python train.py --num_hidden_layers=14 --num_attention_heads=4 --norm_place="pre" --norm_eps=1e-05 --bias="all" --init_std_up=0.0249 --optimizer="soap_variant" --learning_rate=0.00418 --lr_head=0.0103 --max_grad_norm=1.0 --warmup_steps=200 --doc_mask=true --train_tokens=321800000 --max_steps=2456
Each number is 128 + 32 x the weight over its row's rms, rounded and kept within 0 to 255. Layers, rows and columns count from 0. Numbers have three digits each. The size before them is the row's rms in percent of the matrix's.

# up: layer 10 MLP up, 512x256, rms 0.11, rows 136-235, columns 192-255
# down: layer 10 MLP down (transposed), 512x256, rms 0.101, rows 136-235, columns 192-255
up136 104:083218091162077140122131186172147153127145128119106118123139141123112106083137130103148097104086068114163111116156160101151108101157133110072167121081103158161056106130103139186130169138146105
down136 106:255145119165058139096143123114081110109161223167035085116146150099131129070149144139107142187124127134128138091147199104121133141120206127122120130127132129109078094129148071163138171184148123
up137 110:117159104143162081131211089143116067132146143072204134154123046157163193056128180102172119123157119115193101137148110118191114090094186127105117180125164167131128170166122140113124149119129122
down137 108:131110164150139104170170134108156115108165142147157192181070149074102135131110167114158135176152137163133182113134115090120062176145157088105131112164203096122167142153113091132178137162162108
up138 110:146113131080082095122176102099096129159102093133162109095179218126103109117041158115100164114102126190138079122088079172150161074203150118147098151253163135128126165118160203110111108105106093
down138 105:135146148103068137114108151142116081129158145150109119182115134163096124124156128097123114110159104117118159128093115064127130137091134121100149110163153194144139120137058173143181107154099132
up139 102:133125138125121128131134130149081140095127102058152112093128141093067116145150161093162172109107105133086170152107143075075163119103107099087112113135144138127121106170105158160137125130107145
down139 106:090111162126145138138159149169158123046029059126034107100186074138132145096152068121108102146117172117103206065105138112111110136081112151146135101102120177215163121158095130072123151124142100
up140 109:137142120140138123098115151147128115139099142142116120144135161104146115109129137084157081142049125084088110129083124161107131154125103153139122162111082123172106182148118071104178113192164116
down140 115:187053132094153124100144122112097146131061138088086083116128137168059067131116206111155084070158129124099185089116145116124110176151160150180136123136110090175147114113146204089149110149186183
up141 107:158137062158183212131150128075144136124130070126069086122172112120133121150126119132126134150133109173095110144153099184111146098178105107100150090086105098129115156155126173132175093101175138
down141 106:131153171095118058101111164113129125080107120095106160136125129095127134127163189142165112093123119182125178102146150125101103142099136086158147164124110102117123135176114134144127083180157121
up142 117:167145163164147123164154164138080140118087176125119099099123122087085154140087093150118120153162159163146085103126127100178161126184080075112129155090082156203122132126112114115089130063154203
down142 135:157190100059138132164119114103074094118120137148132150115124111070132121082074126183153208181179151106113157131121084177134147064119141145127155123140169130122145101162092113126156138106163110
up143 076:127160133122062113152103099112133083100118069186138126142133107154056090180094163094088166135132150068105172148132095115149118141107149144115118123069163158085188172068135154168111188118114084
down143 068:217156134154157146094166102132182099141106154139159204082127117161203117150145108139070128147110101173092108133133139103155099144065085152167099097158137175139117130123090163066150166209129123
up144 094:174163124108125141111136164103076082054147170117104089156098108133146110138138150159112105081085077110081107134144088148099105136157170100127124152162140113157165173197128138123131133152166156
down144 088:177139127087123122111085160152156217123082173203118145102104155187171136120101114131135149114131111095147132117140085142072189119075154096110112124147115064059131123122110114121171150174106155
up145 109:152112097152086067119144119162133095114117140172153202150125124125109176135124172098118078152157076142125142111127143080131124153154126097137138101120109141057210138173134099059149119103149089
down145 103:135140162164145181109125078118160126140170094089096116154102158141118092112135179146197104098124142112102154125149101151108171113132160096152115126085126136061130097107071141145136150180091129
up146 109:162092123090095106158165151090126136149128126137131128116099065103118143097138158102154108134074105085098163162114151125228153172147140111119132131138175179134170184163134074128087143132143180
down146 106:163097162069143125147131091083114129128059160164148183189106085093071148126083128119127118058116112172076153145160122140101123072140194127154094156146192108112119139163154157089097139101138136
up147 094:093100121119149136118134100109178096105150166136109112146084116104126150090136129131152093109114082114133205159068153141168146146067084150150173137194143151125072190137157077119086077121110177
down147 084:167163103101103150097082095135184104132114170121101190099174153107111099137151104128118167146146153084101190094106113142179142123046108124089108091148128118089110114125159171118149133127106121
up148 093:095102161086124108092133197138129139138134139156190072174113152124180181090140111172104107154150120145092136127142147155134201174153133119140193151111097144129228126155118119145203145086107137
down148 066:103094145104134120144152102153135152109111183205109174088125122143125107139173000110124071144178166111166142114124107136176176150121155083139122199150157134144131124188124103127129114103145107
up149 120:094114122200096160085137051094137112107110144097087109152088172107162181112071178135068180143108118134088107139111108162106079064126138124143120108134125201146147134088150122144108130157160129
down149 149:078106093173103127132134162129157137174110137133061117131084105158115166159143158203073162129123111160147072184200118134120063104110097124175115114092098128141169105148121178127182137123226122
up150 102:147115144170104102128156156085162143133120144125143100160094106143140139196111131136098120129154136119094096112143119148149137124150162172127171121142129110105115157084175177165120138170159124
down150 101:187086146108109044104078112124142085152099150133172133150151121062110132139106169127124182124080110136015088133123159127111124149217129126145144091178088114100176145120105119123096111152148105
up151 103:112077151102097162088148128091171110143097133185133152133104125129146072112155141186153111095102054103135151130128128111098134135111127103105117110173134154091158145166084113107138119164130125
down151 103:092116154060119123131102102122131114156117149113116079085100127159148148101162130092139151107155106142122143136108120142111143152156072158132182057105143097085163131107109150137147086113067155
up152 070:139079159155094110137137101091105114147131156159127135069162117105177166134069102108106126102083125103171133131108176110173115104158197053086114075157092086126115132072126160154121094092152121
down152 061:166132092157092112126126094146171123158117112138112143149103073097245173084109088115117107031152111208095108154162141137112067159086088143119116128186083114142130155131138189050101132090192110
up153 090:114157128116132166094088086145122128190141143110075164149187164133159160189126130087159107051148150156164147120174165129127116205158176101121150155115122102174130176116107155117157147162092173
down153 093:160185137108133099179123122165167135200167151159119137128138095191139168171125090119149112124116109141142158121182114098087112155151113081137144173134112124158123137096143139078165169134116118
up154 102:124154094094151117127176105114131174074119190100097113138131156102136107146144166196084142133124195134121143147122138149210168123126148093136075084157123183142115096150119202120158133118121081
down154 106:155149134155150126109158102144192199099161167100151151069115182114123096095138109116143121171149137123197115132154114102084087099096091161117154069064115093108117143086105142143128145131062147
up155 107:148171118159127111103125108087119194120158110135137143142134108106139153149106139073094072061108140090155115064141147162151081145170171106112171139167148058120158141179109160133121111170116130
down155 123:118089178218145086105131167108139163126195125149107153113119071113092139071145123118131108160119162117097153122149094164072080137128136089136216081142081112145094090109100159068069144141112185
up156 109:121136097135177123119123070055103081156118106117111095119169129162103141122122169111112158111135182205116068119125151130146119098082094100131158098108127127170093131113145072121104178140140034
down156 111:075120146080132126167122080090118101166071136113161094153099144103162185117174044126146155153084146119096119120164163108136189081097143129148131103115163170095129081187163123179100127106163083
up157 104:156125128130104117113127186158088198154107141104095163118089183145081167175134098150098096151131146111099132132125166207112138147155113136127065098139065133147112108075142182107153053124085083
down157 103:154146112090126137171176026126124103118099090206187170180152084090124170122150154100166205136112182037146126163169122156150116097063144164196140148119142146133162092101074140115082095122090136
up158 110:136176130123127203120091106081172183136127163134161154144146082097121202145088164156143105157102163132126156145122128092170058135115156104070109134172113113169152120132131117142185115093131146
down158 115:132142159154141124179168129100122170067134153158115132081151108104151153137159152086131127104146152098171102141107115157130154159168138137117116113130116103114096139129148138152135133114211146
up159 096:166145118154099131163164134105174158130112062124152083139111128091132165076177114093116105119144111157097085167191138112124149137124089141197103094147096135097095113134091117159080167150104128
down159 089:133133137138155144114101127140111088152138131126090154103108116139154085142143006089123178157186120127126117141061163162135125126114096099127161115118091147235084215115122122096165136145141141
up160 103:191142133141126105133147093083211138085128101092072123109139158158120155145145134174088131123137132159130094089123125154098151136107139068115112110082102177123155061068082126143135108170116121
down160 107:117139128129130167177119134063159169145093127110114078109067053136118135097180056139135154094119105191138106124086103094132128115129148087125138107090087120161142157111091124137095141078176200
up161 106:115131104128103106100134140128147167163179219115165134099159099208094148171102141151146093096105128119148092076134147097100133134089129128112112067177153176182091159151120124170142100126090189
down161 109:144092186150110133152143137112129110143112122086163153148108128131115153137140094139197102143066137129072148119119172161135105096109143148126103106048144128163147092122067122129132134110162003
up162 093:087150129130059086144109171067106091177147111128128123141090150116114106185169157194167150116161099098097136190096120095096156159115139121126116131111119064147177121128164050134086122121155140
down162 093:108120161118132148093125116132086107121158124146125139175105159222163048114175025177126138154193135130036043127120115141153151082112088150137172090130148137109127093156113137161117122138090124
up163 096:171166104128113127136078150139171174135155163165160146146121116128118185137108139120147129124166162137166181079088118048081078169122137137190038110139171085158067136119172151058141157134145102
down163 096:199153050143175113166123129075139130110089109119099119070122103120101167135117247104142103134126135137075150145128131162125118049186118088115139111178153132113137075106114122105129111107138113
up164 095:090123112137151152162132130136196083128130102155091123122111133146033145097162113125133118090076158119149137146111105170091120130047149141142120096127114127116135075119197118134084109057152110
down164 091:090185111155178154090113094150149175188111230114152092167129075109133155107150115187127160106157118115109121121105098148111176103132173120150108143124139114129107128121100143108175155155121127
up165 100:139121154160115130146185122101182178087097095139097130120132136123140106122096079097091171102172167159198098150129120144057101142143079111134123138169119180133119133115182124145093130098147132
down165 088:167149069148146058149134113160198127069064167150116167186174142104126076136112015097132153100116097139109157102160095100052112063103103144118146103148108124157164123148111171099171130146141119
up166 107:163084150139122106141198185073132135151120126090147107159093108118135134143115127082141053133099141165108106185080108099189122194079102141120136171114130151073116142128117145180164191125165089
down166 116:096142177136094137095082108078173113103144108171168138145146105157140180134096104164123151121142128123151147144156157156122117097066105179127129163162095104075082078153093167094160157154056146
up167 107:136158129119111125160127150110141166139075139139142152144113209132075147168128143143109094101107159114164127181171144169201163100083088091136092194092086144100130093128162146089108089118099143
down167 109:123108111125107167166064109100140156183112171117139169123138126134092179158144162161141107127104148104142140159177111152152158109166115105109141162125144071131159085135113055113053135163175107
up168 084:147115098130142073113152158092074127112159168095101095140105141172159151128199126134091134070103110158079075102118174159166093144092130140108139151178143092131108176152147091123064193115071148
down168 076:102156144133132138062074137074185094175092143149079085131120134144103100092207128073139138133153112111155155077144075074137146129144095165164134164150123131180137122133117175128150070114137115
up169 098:079114168104102113109098177109184141140122140140104195153071082182058119211112067137109172135149145098139085117166200110121082173132116101151114131131140140094135115109074114157105083069169113
down169 100:150123090181057169089171051161095152161147174106144189063147066189098182125092106118099111134103154134117113113126142084106142083135087096087181089131172198118053144123132094139125122124083151
up170 076:139135136110128117162134090105138120140153104110127062108132112129120106098141174140175155079196120080203112133148145105121154155136109103143085128155098134134142155138093140132059124117137046
down170 071:127130146129156122133121092121176081139106165126090246107130148125255170104110125135080167123037116117126114104148113089117109079150135129125122116103136128186148130130088182105165127144159162
up171 111:142128174172090075074127148133213199081104148118115133128172168104140193073083138091162092127139087103101124125128139126090142091086123140125164162122166130125077192052129110082089118116124100
down171 116:166162169116146167112138124133104131106152167169145165122145109083057139136107156158131121110100144108162093135111146150121150109122112147127084093104188143096076137139099147052129169130118121
up172 108:153175184142137159127101145103091086117128067184074164155167093165128126071126105141115149109039132180115144085115129141151122134198128153136121121116134088144138086134081082170169111076157068
down172 110:146122117147129164093118113165076102102136079161065151169086137134120140083113132158121127139121130162174132119151152067101097068156130139137157162113133110188167093162111177097128132132158160
up173 101:161112114149154047103088109083160084145186124115189118115141112144143124108095225165121047111162112132172155150141102157159090177094157111083169164144186132094182085122126124119110161127097115
down173 097:104124140137121163054138173173129027175171142185171122169102177166135139138100121105164124085081109083185101193153135156153117089095110169098092129126198123143147087165100126078125117146104088
up174 113:124143156232099159105084077137195088069098162169051135152123174160060103135095073115122113151103076156142087124156167098101104123148114085117122109114128090123106112146128149105090104131140155
down174 112:133126121114067165128125096114132107081105115147151119113149172117136138143090127117171092129142100159124148172114135147105139088066108147171091125137120150211084111118154144114169154087095093
up175 102:119152142108172091161132216177180120171086095191145135144116105149108176147107132106088187121096145112193152167121145101104045150077113113126151116118111187100127066178176155103115124067124152
down175 090:120116079140139107109158104135094100106119101098062113191141138172087172082173111107139105119132120124158151117096222069159118217131099107120091181138121110128105100108152161091146109114156141
up176 106:130123128112128201141135148077122141082162156091160187139194133110171161127130136150105123154114105158160173144189131180135132120122118115122121034144128069143128081121128098102115151100174097
down176 118:154168062106187138104122127156123155101118135141057120125117107119113166157138112090025184147120176120171116106110148166149087110103129100095113099078173118145201122105095162165157178142170144
up177 107:084126130122109081110110132167144103077135158141093091131160123091085178131127133174140166152104212166102132091131120109106116188109073144120156095137161192134161137134068192106178112086138136
down177 088:152125088094120131159092117091229105097113170129162189095088064145124140123180166073122134179096113118103198149151107098122104167139166098156120113135097111120132080111112098166177125164195179
up178 105:163170165167141130088117155042091154122140121105129104137146117155131112165147146133124093073110126109158216106087115149071123164123164109108125133081071086114175131168174166115116137122129153
down178 101:139092158073219087112097119140109169154099104110168108218152050063116125109142103072130129065131061146192134148145125118149121090135144157080060105089115082138144129143056152135159166167231154
up179 101:175087128097090118154163145114116129121089127106108149123092158101137129181157124133106169126111159114103084190129169134131143093195100117185117117160149155126173194121121143130078142077147129
down179 099:096172106097167101134095130093119129152143145182153152135122149115143187125144184123130146132119161111126137167114120096182123141185093124081145139154131138130073088162061089111131119042070158
up180 104:096134115151110117149065092097134123116174152082109096127115029104095210143091129101149098155081090102142106147124131118118106120071087070056173153115118133084146128100204119077136150095157153
down180 105:118141118140097167046074191038116109175167109054104176178137085112130115133121095152085149119127140093133206156115126106101112151091099158113100130129104103230150137088142120126140141172138147
up181 110:132201101140123125115113155172145134069203110120200169125099143136140147140169166129172122131142179067153124104145194136172132121080123118152159100125170115129113101159124105080070133146135137
down181 105:198132097148101157167070141163115117095122161133181116136136126090122113123100116068136111120163144104153088144145162161155143058124103155114070133150165172128132160141098093122108153088129203
up182 097:045163098150073101145131137102139082195102109064131121139127152122145153086166108161130110149143127058068128144127104144143123154147131143089116179138120108139150168104127129118116160115087086
down182 077:107131132039092163127123136131142174141115127112043170168115119178179107162159081086151119052152125058137199110153116111141150059126104134120084139133090134160122112159114130179148147130126138
up183 097:116105124173085108131115133114139115159096164123116149127111174145089138136086115097171087131147101132142111152081153111088068122106118141117131146078127214124153177164142047168064126075142105
down183 105:159194176204078145165091118083121133163121158092073175078076121165122115163094104071176151145079118219146098090108140127134142107165119079109088132114128044133163097086133169150132130155128099
up184 101:130157114143183096096133112135104142142098147119129128171096109087123138064086152163110248094107098146129169181129086122114114124106112124157131133148096113139116150144179019102181132032192128
down184 096:120140141130124146120086168122101137169078128120101138115136114150126141169161151133127133165174080145104100150119099094090086090102121166123099164163214140152089126123139141124171072162060132
up185 088:177126135144149105131230239095088102121131100115136138126164167138090086149106149114168129115107109056097201095174137164102122128149119101154096117150130197128133129110106124155085183125135117
down185 086:158102112179109111116145147117206140173140142085113160174160112122227187143174199129161119151146158158104115193130100189077139044140127118101156135093106099113128172153119124126100146143116077
up186 074:109152079144050118111156195198134188135161091077144116123195167120099133099161114106151203105161146108111072147089105131118154106153076149108131118096110151119116086167188106140109141114145157
down186 066:141117148127132124067144211133151125190107115125082174145176069168241133072176093123131090136099113144061141132103120093106083105161058128151132119155127158210124118086119147084169149199185118
up187 100:125118145173141120091107131191111158160139191113171096129115136156107135159207115132152141143127119102112066143158193070130119138062133106119135164155173150091173149149153128116148109075120151
down187 104:080166093114133104051146147076151109124073127109129156133113127106091096163097115153124084147086172175118099132075176117149097153140149080103148137096085133163118066133087189095096120089159149
up188 098:139113115093048093080104112109062093158144043143093161137081151107169130126123151113157115134113141113175111126123098118166115170162125142122151118080121172107099147095124133115062165135165087
down188 100:144085171131147143097114131098120139116091145155148106195147095088202154079136098088112113151099088150221137176089157145157118084099135123070082155071158115108142148191131087157159151143157136
up189 097:106110158120136181121153088154160091069109063116221117131090158084162100123142126136155148127174112137143081084115152084114182151131118074080141171175134137103193144075115173149141152104064177
down189 085:117110140125118143132163110066151219092125183114139099116117131157118123124108053144120109123136135141100126150128107135103161146111185127155142124165104084159161101167128137206179088170127106
up190 105:151100175139152107115161149123098139110090134109080129049179136149093136141186157195171147107086147105140138156098157123073093170141078108150121165088174147094092131089133134118091180150125093
down190 107:109091080072102082121168126132084154174178154174125124127140093131130135151056131093058109145133112124070148183122046097155072129096124156115160164119104166146120145105167104065118131135100066
up191 098:157150132136164115142183134122155169094129189145129116153131122143125099131101145083115160111150138123084123135101189150112147127133115135163083173152089107153172097132186149122152142114121068
down191 115:125078124009162091110097165074166144132141125147119093140170100163158135182161137024109136126133136145106126160120108135121198159135066140162094154125128077068092097084104167071114134096221106
up192 102:163216098200178087172129160119097103129135145137129160180131147121125128087094116140072142126086178129122154130102088165167171110127153126144134150173105154136123104146138115075160155091136163
down192 093:081130045197096129099157111079136124128180171106146152108102124119101124105183134076158133140165137111221131162050065058119060152092100103111100138162134106093093133115053155125141136115167128
up193 106:177141170208164172113099166150171160128116161166139129122127182077150194111142127121095124151071098090139147045078139120134196141112116117150133099141139131080117096108115194142143128065167164
down193 112:082079060106153147146091144110153135095147086140109091103103101161147079135137135148088127072098115139112151160191112115183100118080131134164178145209124163099160120164130118132121158093103132
up194 105:179147129197119158135162092124088128124145095128142174141136104103119143136043158149069142142163138074155164131166097114073141104127154106139116135144154050121135146100174197080105168069126138
down194 124:092091140057095165060172102133126174108112135117148206096144094115078172100110116132125157128113184146077164134179119117113094115125144179120089140142073086169104127148058074057134145098195147
up195 103:145127119157132097139117131098164115198135165132120065150159138140076141124111198105131194088064129111101176135174094140148124151083132182101170128138124125082113135153145131116144135096166084
down195 100:191152098100108154071098093073166089096103200078157141125157137134059087104117115172143106105136130048127128114153093091116107135183145160114160071103162122112135052151109146115119129118151139
up196 104:113101112136191236110105134089126158130137147185119058192146128168125123118187152104174146114166150069132086173136113150117174132042089102147121117142122122153119120110117109110169169097078131
down196 080:107129097150173172148121149120114120079137179130066097155100125129113163173114044117091133145149187134120161141106103128117134124145140113102118099133144131123133161142110135168114170118105125
up197 114:132162175127076137118191159123124136111144205087161158118182059148126137161107123107107176079098094102160104169146062139162147134134146125139134122158183163145126077125128089060128117135123115
down197 122:205084138074066154105074065161223144184085121098083133120094173168095139091141181126118154138142136124132200162093133098139154124164138108128160161117100118118120119152133163115112143094115106
up198 111:154130146129100139148163098153117088143157156072141195168117144122095139165143125126133140152147100167116181127070184115094092176151109118137156171163151136130190175112148140170110130119125145
down198 104:141111158190119165129179113136175155163153045149150081144130089142078110112127124140143108127135104189089127125131137052098082139142090051140105086188143223198114164096152086149126118090149109
up199 105:167158161128134104167133141114123120017149094137141138130126102068156162107030157156119063135113114179115179145124114158122134183108102084131094106100058106138132151138194116163123149119132132
down199 096:123144132117134119198084091147122147076154100106127109118162111125109134123118107200156128123132120098128181086105115097109154224145088095147141119123185147144154073108106132128192150191121144
up200 103:088104089146070172100146143116134115211113089170183171150167107156129190128080131124106124113078194124096106064128138116086099124106098059122133128075063086107102142147127094121144145076186095
down200 103:134117086049173170131121162143136118109098116117104113142087137121126120165149118157100101100091111143145087113139124127129121128116140189187116150109126109129129122104155075165086117121091103
up201 100:121111108107097124139116132112162145097114131136160097162128126101110146066132118121110232103136068130131099091101094148176135061083180108106160163153107096133110049093132145101140147099124114
down201 100:186056088095127121132111175133142091121052206125141167096083096133163168108151078092141121115138151102127084124154098136106118157154133173166134144118128136132119100171115126193130083148117170
up202 086:077161074096091096138102116122193114105130141128197070168112080149039106130043149106116110107133074065171118149142115148156160110110146126125174145112081142142123120146076127154130133130134142
down202 083:086120159162211150135075070103116132120163067146117118135147165121210136126079128096140118134087097153079098150180155115082158093169115102113093134188109119136134182086133122108118103142113093
up203 114:112159102109105123060160116104093078138143099083080120135147118107139115159114119100178106077173186133171173113127130108151110159185140145113061194131106129148093167110162182083136145096097095
down203 090:128146088106081115124122226115127159106178184155115115140046124136140156169121123178139149110119105149177197104124128101099135144171197170106174190116088096165181148156135098168132123167119099
up204 076:153102203139112110096103090111128109111130168126118103173155134171084124085116152117112122128073128116099144113079150032139154129114145161114072172063116070138127162129115114127123128073125114
down204 067:192129106157154120074148066188136060162123154161104138155124103167158145103146079125104091098118097192057171127141099090116107113125079118128136133108100171165133168147158148042128153187140102
up205 092:133152056241186143094122147127165183071108083113108115147119042072093126099146140123075107129163169165105151155144120153097127124155127123125149184075110155110095195139180125166134121144143122
down205 061:145054163159088138126096112127139138116171155146092157072073129151117157135149101092157102116158142137034190058154054165162161143183163128166126169107141105085192059098144112126118146149072115
up206 113:141128141119114063114091133143079140096094127123120149146080121182103134174163120166062086110171076069111107111130168143185103091136108128103072046141116109122135140114104151173086104136126129
down206 130:126095150143132100070086103100186126158143138171162108124109148179097132150122110084148157075074061100111071146148103146064146108166093095223150124169115117067069058152085139154100107140143126
up207 109:104161046104141121140095118182126098107145164118173140129150170143126167160079108156133132117133133087151083197138127144148118155142173173190149122153153114110112089145143143161078182151127127
down207 107:099200148114159102097090108155104097136073167184159184128099145126117115141123123144151146151098134111142099133120129110098114119176107132144119181124060161156162142125072091164152132135180088
up208 093:082135084111124147154144146156080115144092089129129084140138161111071141153147162137085132080136141116134103057127117135176111138147148089138123089107135109196125128163106118102152104131145157
down208 090:188097119179169118096116120123088133124094055125138077147080085125124157112114127157093117184138081152095158112111115130047084185084069095137098096162094174145099069167079118158196130182138103
up209 088:115193143153141126139101151112134138156101079146134098119162168142142132163104146130144088113160086108134157068148137114109164086144174130098126082112100137115075112131162152109076101093111131
down209 080:146124117082116088190077131118208115143219137176153140087082108102051125106115178149091146109109103116108115128135148117144058136107127131099081199088133104187127068132126146091142104096164206
up210 098:137162079095133140154106164094103108071084128168134132091152196140136121104085153111077101127129138113076115197121078127113146145126197149093102101139143188119208152146131090070045144143095133
down210 103:129122214073117093129129117119141137180098102158137111158114133176115125113084186131135128090113120118146093179126120099112139102084083130116074109113143169141055097125113147146155181144172079
up211 107:193137129093129119099085099149127149102119092116129203192136138099108159098099111154127127083166145106114205188098197109144084117134113110155159153109131164118115104107141112084149103139145152
down211 107:118107105174162232107164111167135105178115140105146131140141179156131149074093151127178076104147077108131127108122099060104112168141153116151121154085122141136122111101113147063143121156144149
up212 101:114104104146128139087104117123109207148126127078148114172160099169154112126189125201133146166115090181101104185138147135143192130131129090085071138122075131135145061155101105091122073114092079
down212 093:158151149109116133087131160129050135149164107114086142146142138112081107196142135187089098104156156171121132143156126154048046102148132094139104101133167135119128140096113218103116073153116150
up213 100:100169100133098112142100078159124121103068118109141107138167127077146152174125089164126080146169085110147158098107071171150193178131121097108171139124127191093177130133120077067153141062131159
down213 084:154088194130073140122101109138134170094144131131155155098163099127110125075100066114183117144161093104098114117165136153106098088109169080141107069127106146167119099165090158114134149106212146
up214 110:132122121171105204255096110119136141173092125131114152145158132146093091058136112150140128137083143099151119107121170096141114102077116089131145079148172148167103179093061117121118138160180126
down214 112:168202150069100150137148064078143142100127136134099182194147118132110124065141171126117198149088162095160071091116091176110150092114135170142120105127122112117157209077119153191094128118121130
up215 122:145135107139122130105071123078149181163121078168092105180141140109131121107189089155155096112129126185116130118101171075122154145166178131122089112118186120126112096067146175122096129121140124
down215 134:110162158081125081133063140107122160166146118120122095121121096168086098078150156130126122153098131175113141135111131087181152143151129114105090121149160146130107117138174162049130169079204137
up216 093:168122123112111105189031116158170139112139115108183175181109162101105161125126165101215111131133150113134105168139161141153095090167134146123136155132139135146114068098143138081147101129095094
down216 089:155134160101091128173177085120188183115085123106151113109136142123112137118091129083187073099106113149176172161134198107154157100095111155111101145086207152123135075111154122110140088197112152
up217 107:144096067129094146223096093112146086101146091178161174159116156074065092108098159135140085131136156087104130100134089126135182155128167139147140121197134078120117135089137137096066098134148152
down217 102:076106211101128140126134088130144130112145081077090101138119109140161110162158089105120174157138112124082104130169196115140098147145188156163200128060159107094210104116125117201117138150090071
up218 107:111149092104135146157171117136163156135120131087121163147153086129100090076065124092139107206146115074092148149149077129133120117134109172111144135135093116166121111140164143123111135141152162
down218 095:137127161113132152110116140173117164143150130123037172154101129095141161172144092105123101098101090089132053074149117142114105103115180086147123138129087137063119137133176186060125157095134152
up219 100:135148074102051205118138081163121141084092120111164145180069108097107120152196128141112149114111116109085128118149131095134137192131083080116099076152135142154141142159079088146171070148134121
down219 102:109123106124113148114118103142132189120095148113101135061111163094080115099086145082134099147128113172145129162052149111160113194093105132125116116118131160112117120145112150161159102157201152
up220 099:151107119090107083078138098121129095106107121133087158130105136073122125126126156139105074148080164176125157190164096105087119127075115167091107136141133148149177124093177142155093184147138192
down220 103:117120095095096149137122084129146166120130159088115078087147154138117175099128127095123196094167098169183142152167090097151119125155141137133116136137127184111183110136206197163102140119148117
up221 103:111163137154111157104135165141116099090135149102146083144134101161152111137086164110096104050149192141194127114114035147141120166109123133074127168129137177179099139159087134103158108152080145
down221 105:066143174152118153174136121078075129167129155149125123108135075126170117094103150115110144122112116123151128172128121083094117206109140171101111123157139183132116122178073120118195148107148126
up222 098:115130184128125112118175103126149108092133182068140135149155126152148134123131139137143141033136119107094113166165175110104145107150137129140174137164117106092127107135128156107190134122119151
down222 099:123111184139125150197125164078102155141114112143111118145151178104128104084151122107081094149151139124128166115164124174122125124118110122132094113123118184167160135085119068084129084117098067
up223 110:135169092149118140087073144175144112106100111118148150205085131107093103139147149130163093111116095080156120123104145130101159082169143116115097124151145137118154167133146188107174072085061077
down223 097:150133127109163109125141145158151104164129146163129095147061172157140120132138152132145087100123086129155150140143121196176121089127091151107102147113161196111122115123120146140152177125081106
up224 081:170127134160113135176074121154132088143106082103122091154148054150133120198122099110112224124163122124131109135087117086121110068121153117150149159095118116120171080067140186095170142160090102
down224 083:174036166206205176121137118067139066132148088180134176164141088187168139125099152098095085102146123156103144163124149124104152152119079108118080147131109132114114160098120125114158161176155085
up225 109:172142148163172130169116131167124150038151183095179129133167118104107156125160096123183109103160097083185121089152171157086150146123096115117138085210083060131121092154142086120145113141118125
down225 127:192122106191151147114118146043096166064109129114073125136086136092139128145127133066100093115130080151092164137112092093118108110110120142129087134129129133124122116144154142163152103166149104
up226 107:067144138094107093192102164129100144164143176131187093144158121098161186197127132166155152070115115159167153129114156101181118083118157117150137177179088055121082149109105121094133087151150119
down226 101:152112147126101071132133135128160088163120140075138131096091145073097149134163170149129125093116186152136153107094150092181145130139174120068152179190153109105155106148100123119100116125172137
up227 113:144121069181103146145074103083106071116181136128127110143182106158164155148146161173130122114121099100216118080151172141196097145185137140079125134147109233128104154166153075175065142119107199
down227 116:130151197078145105097120157088088115158145172133120177139151131167149086074143157158194151108136122147157157096097123159149098087162084136066125117138168094171188126150125111105109099091111100
up228 100:169124121128117128113121132035165093121156105117115108062196135143107100157098120096126108142083162172096152117134152172169128165213084119121148158115143182150142064090210128076168178118112167
down228 100:124157147075091164079089155118130074179179176121165127148114122118129138135083107159173139083142111187154143132148118089128097140142094121146139130163135138127121109188151148105193096158155148
up229 088:085150123132140103131124118075171143135096137118167146086148118184139120073100112150105161179111063119169055139107156098189120131170072110125168099112121112051149158112116105099141143098091082
down229 090:094078174100136196155121158091184165137137115141170205126177147155145155141095057086090179102134090151148129091169128122109145146172186120103122133104137177114153147165171158112238085133125158
up230 082:104091098135129172136103135164071112166086116142132175186139176175094142173069147125105119104127160131098082130104096093174130116130155113117152139126130153167107129128159096144159116154174137
down230 071:151112147137144127114157111103109080191109161171152122135114146148168106123147077150105115134093115116099091112129112149105051118073108201098140116097119165170146186168133133064153140159132140
up231 109:155118099117132085087091081108125180096091114082159143207131166149135132046107121152142161142090101120122142109063116124191093147125125142180070125142134161102159137138123114099149122145147150
down231 130:159170103147079124217113117090084136145176156146100192133112154115109075140100097125145084137167199161085137092081102171130095178077150084118144128134183197138082098091123149094139097120067172
up232 105:146131121151137114195106143219131149136085107121116106151141081138107129093180185145107094083166145174141085119107096124134094124045118142151082094132107193175140052088177156130177127133131121
down232 106:127086085169098116165144148180111172088184118140140122158087114136140098139119102124071116168121083091065110156120227107096110132111085151153141128183128174056122129138129148103214142138130142
up233 096:149062132154101106129094191122152125070073185084118125211174159149079108094121131131134172122109119127100167134132144078145132136155105083149157141102178111098074122172141088184145168133112155
down233 096:153091118185118106143143133137139116123068152092139167146126120163035143068077232113076196098180147189146103164157166151139173117189120127109136089113104083142155140124126166143159150167153144
up234 110:140160090088141146124127128132125122108132106116155124159155078092087119150106153084089134130124107168129157146114139089149094115157134090081145111091082082117085149102078081064185091122168075
down234 113:148146098087140171075152151119127204082083146153159135081137152166114142131099194105121083136127109085133127073092129161181101135135146098132121111211164104108132109147034197139117051104065123
up235 106:081132129149121136128026170125131143175103157163140083132158095157058144114113094161100146166098132194130149175143110144120144098121153100106096093169165081092137128174163099115092185201134108
down235 110:142148139107136145061153198117177177155209096137069089100074091124143102134163149116178094127158128132172157087085111093165122118060106168147127145144129151103095157111100132109137169127109168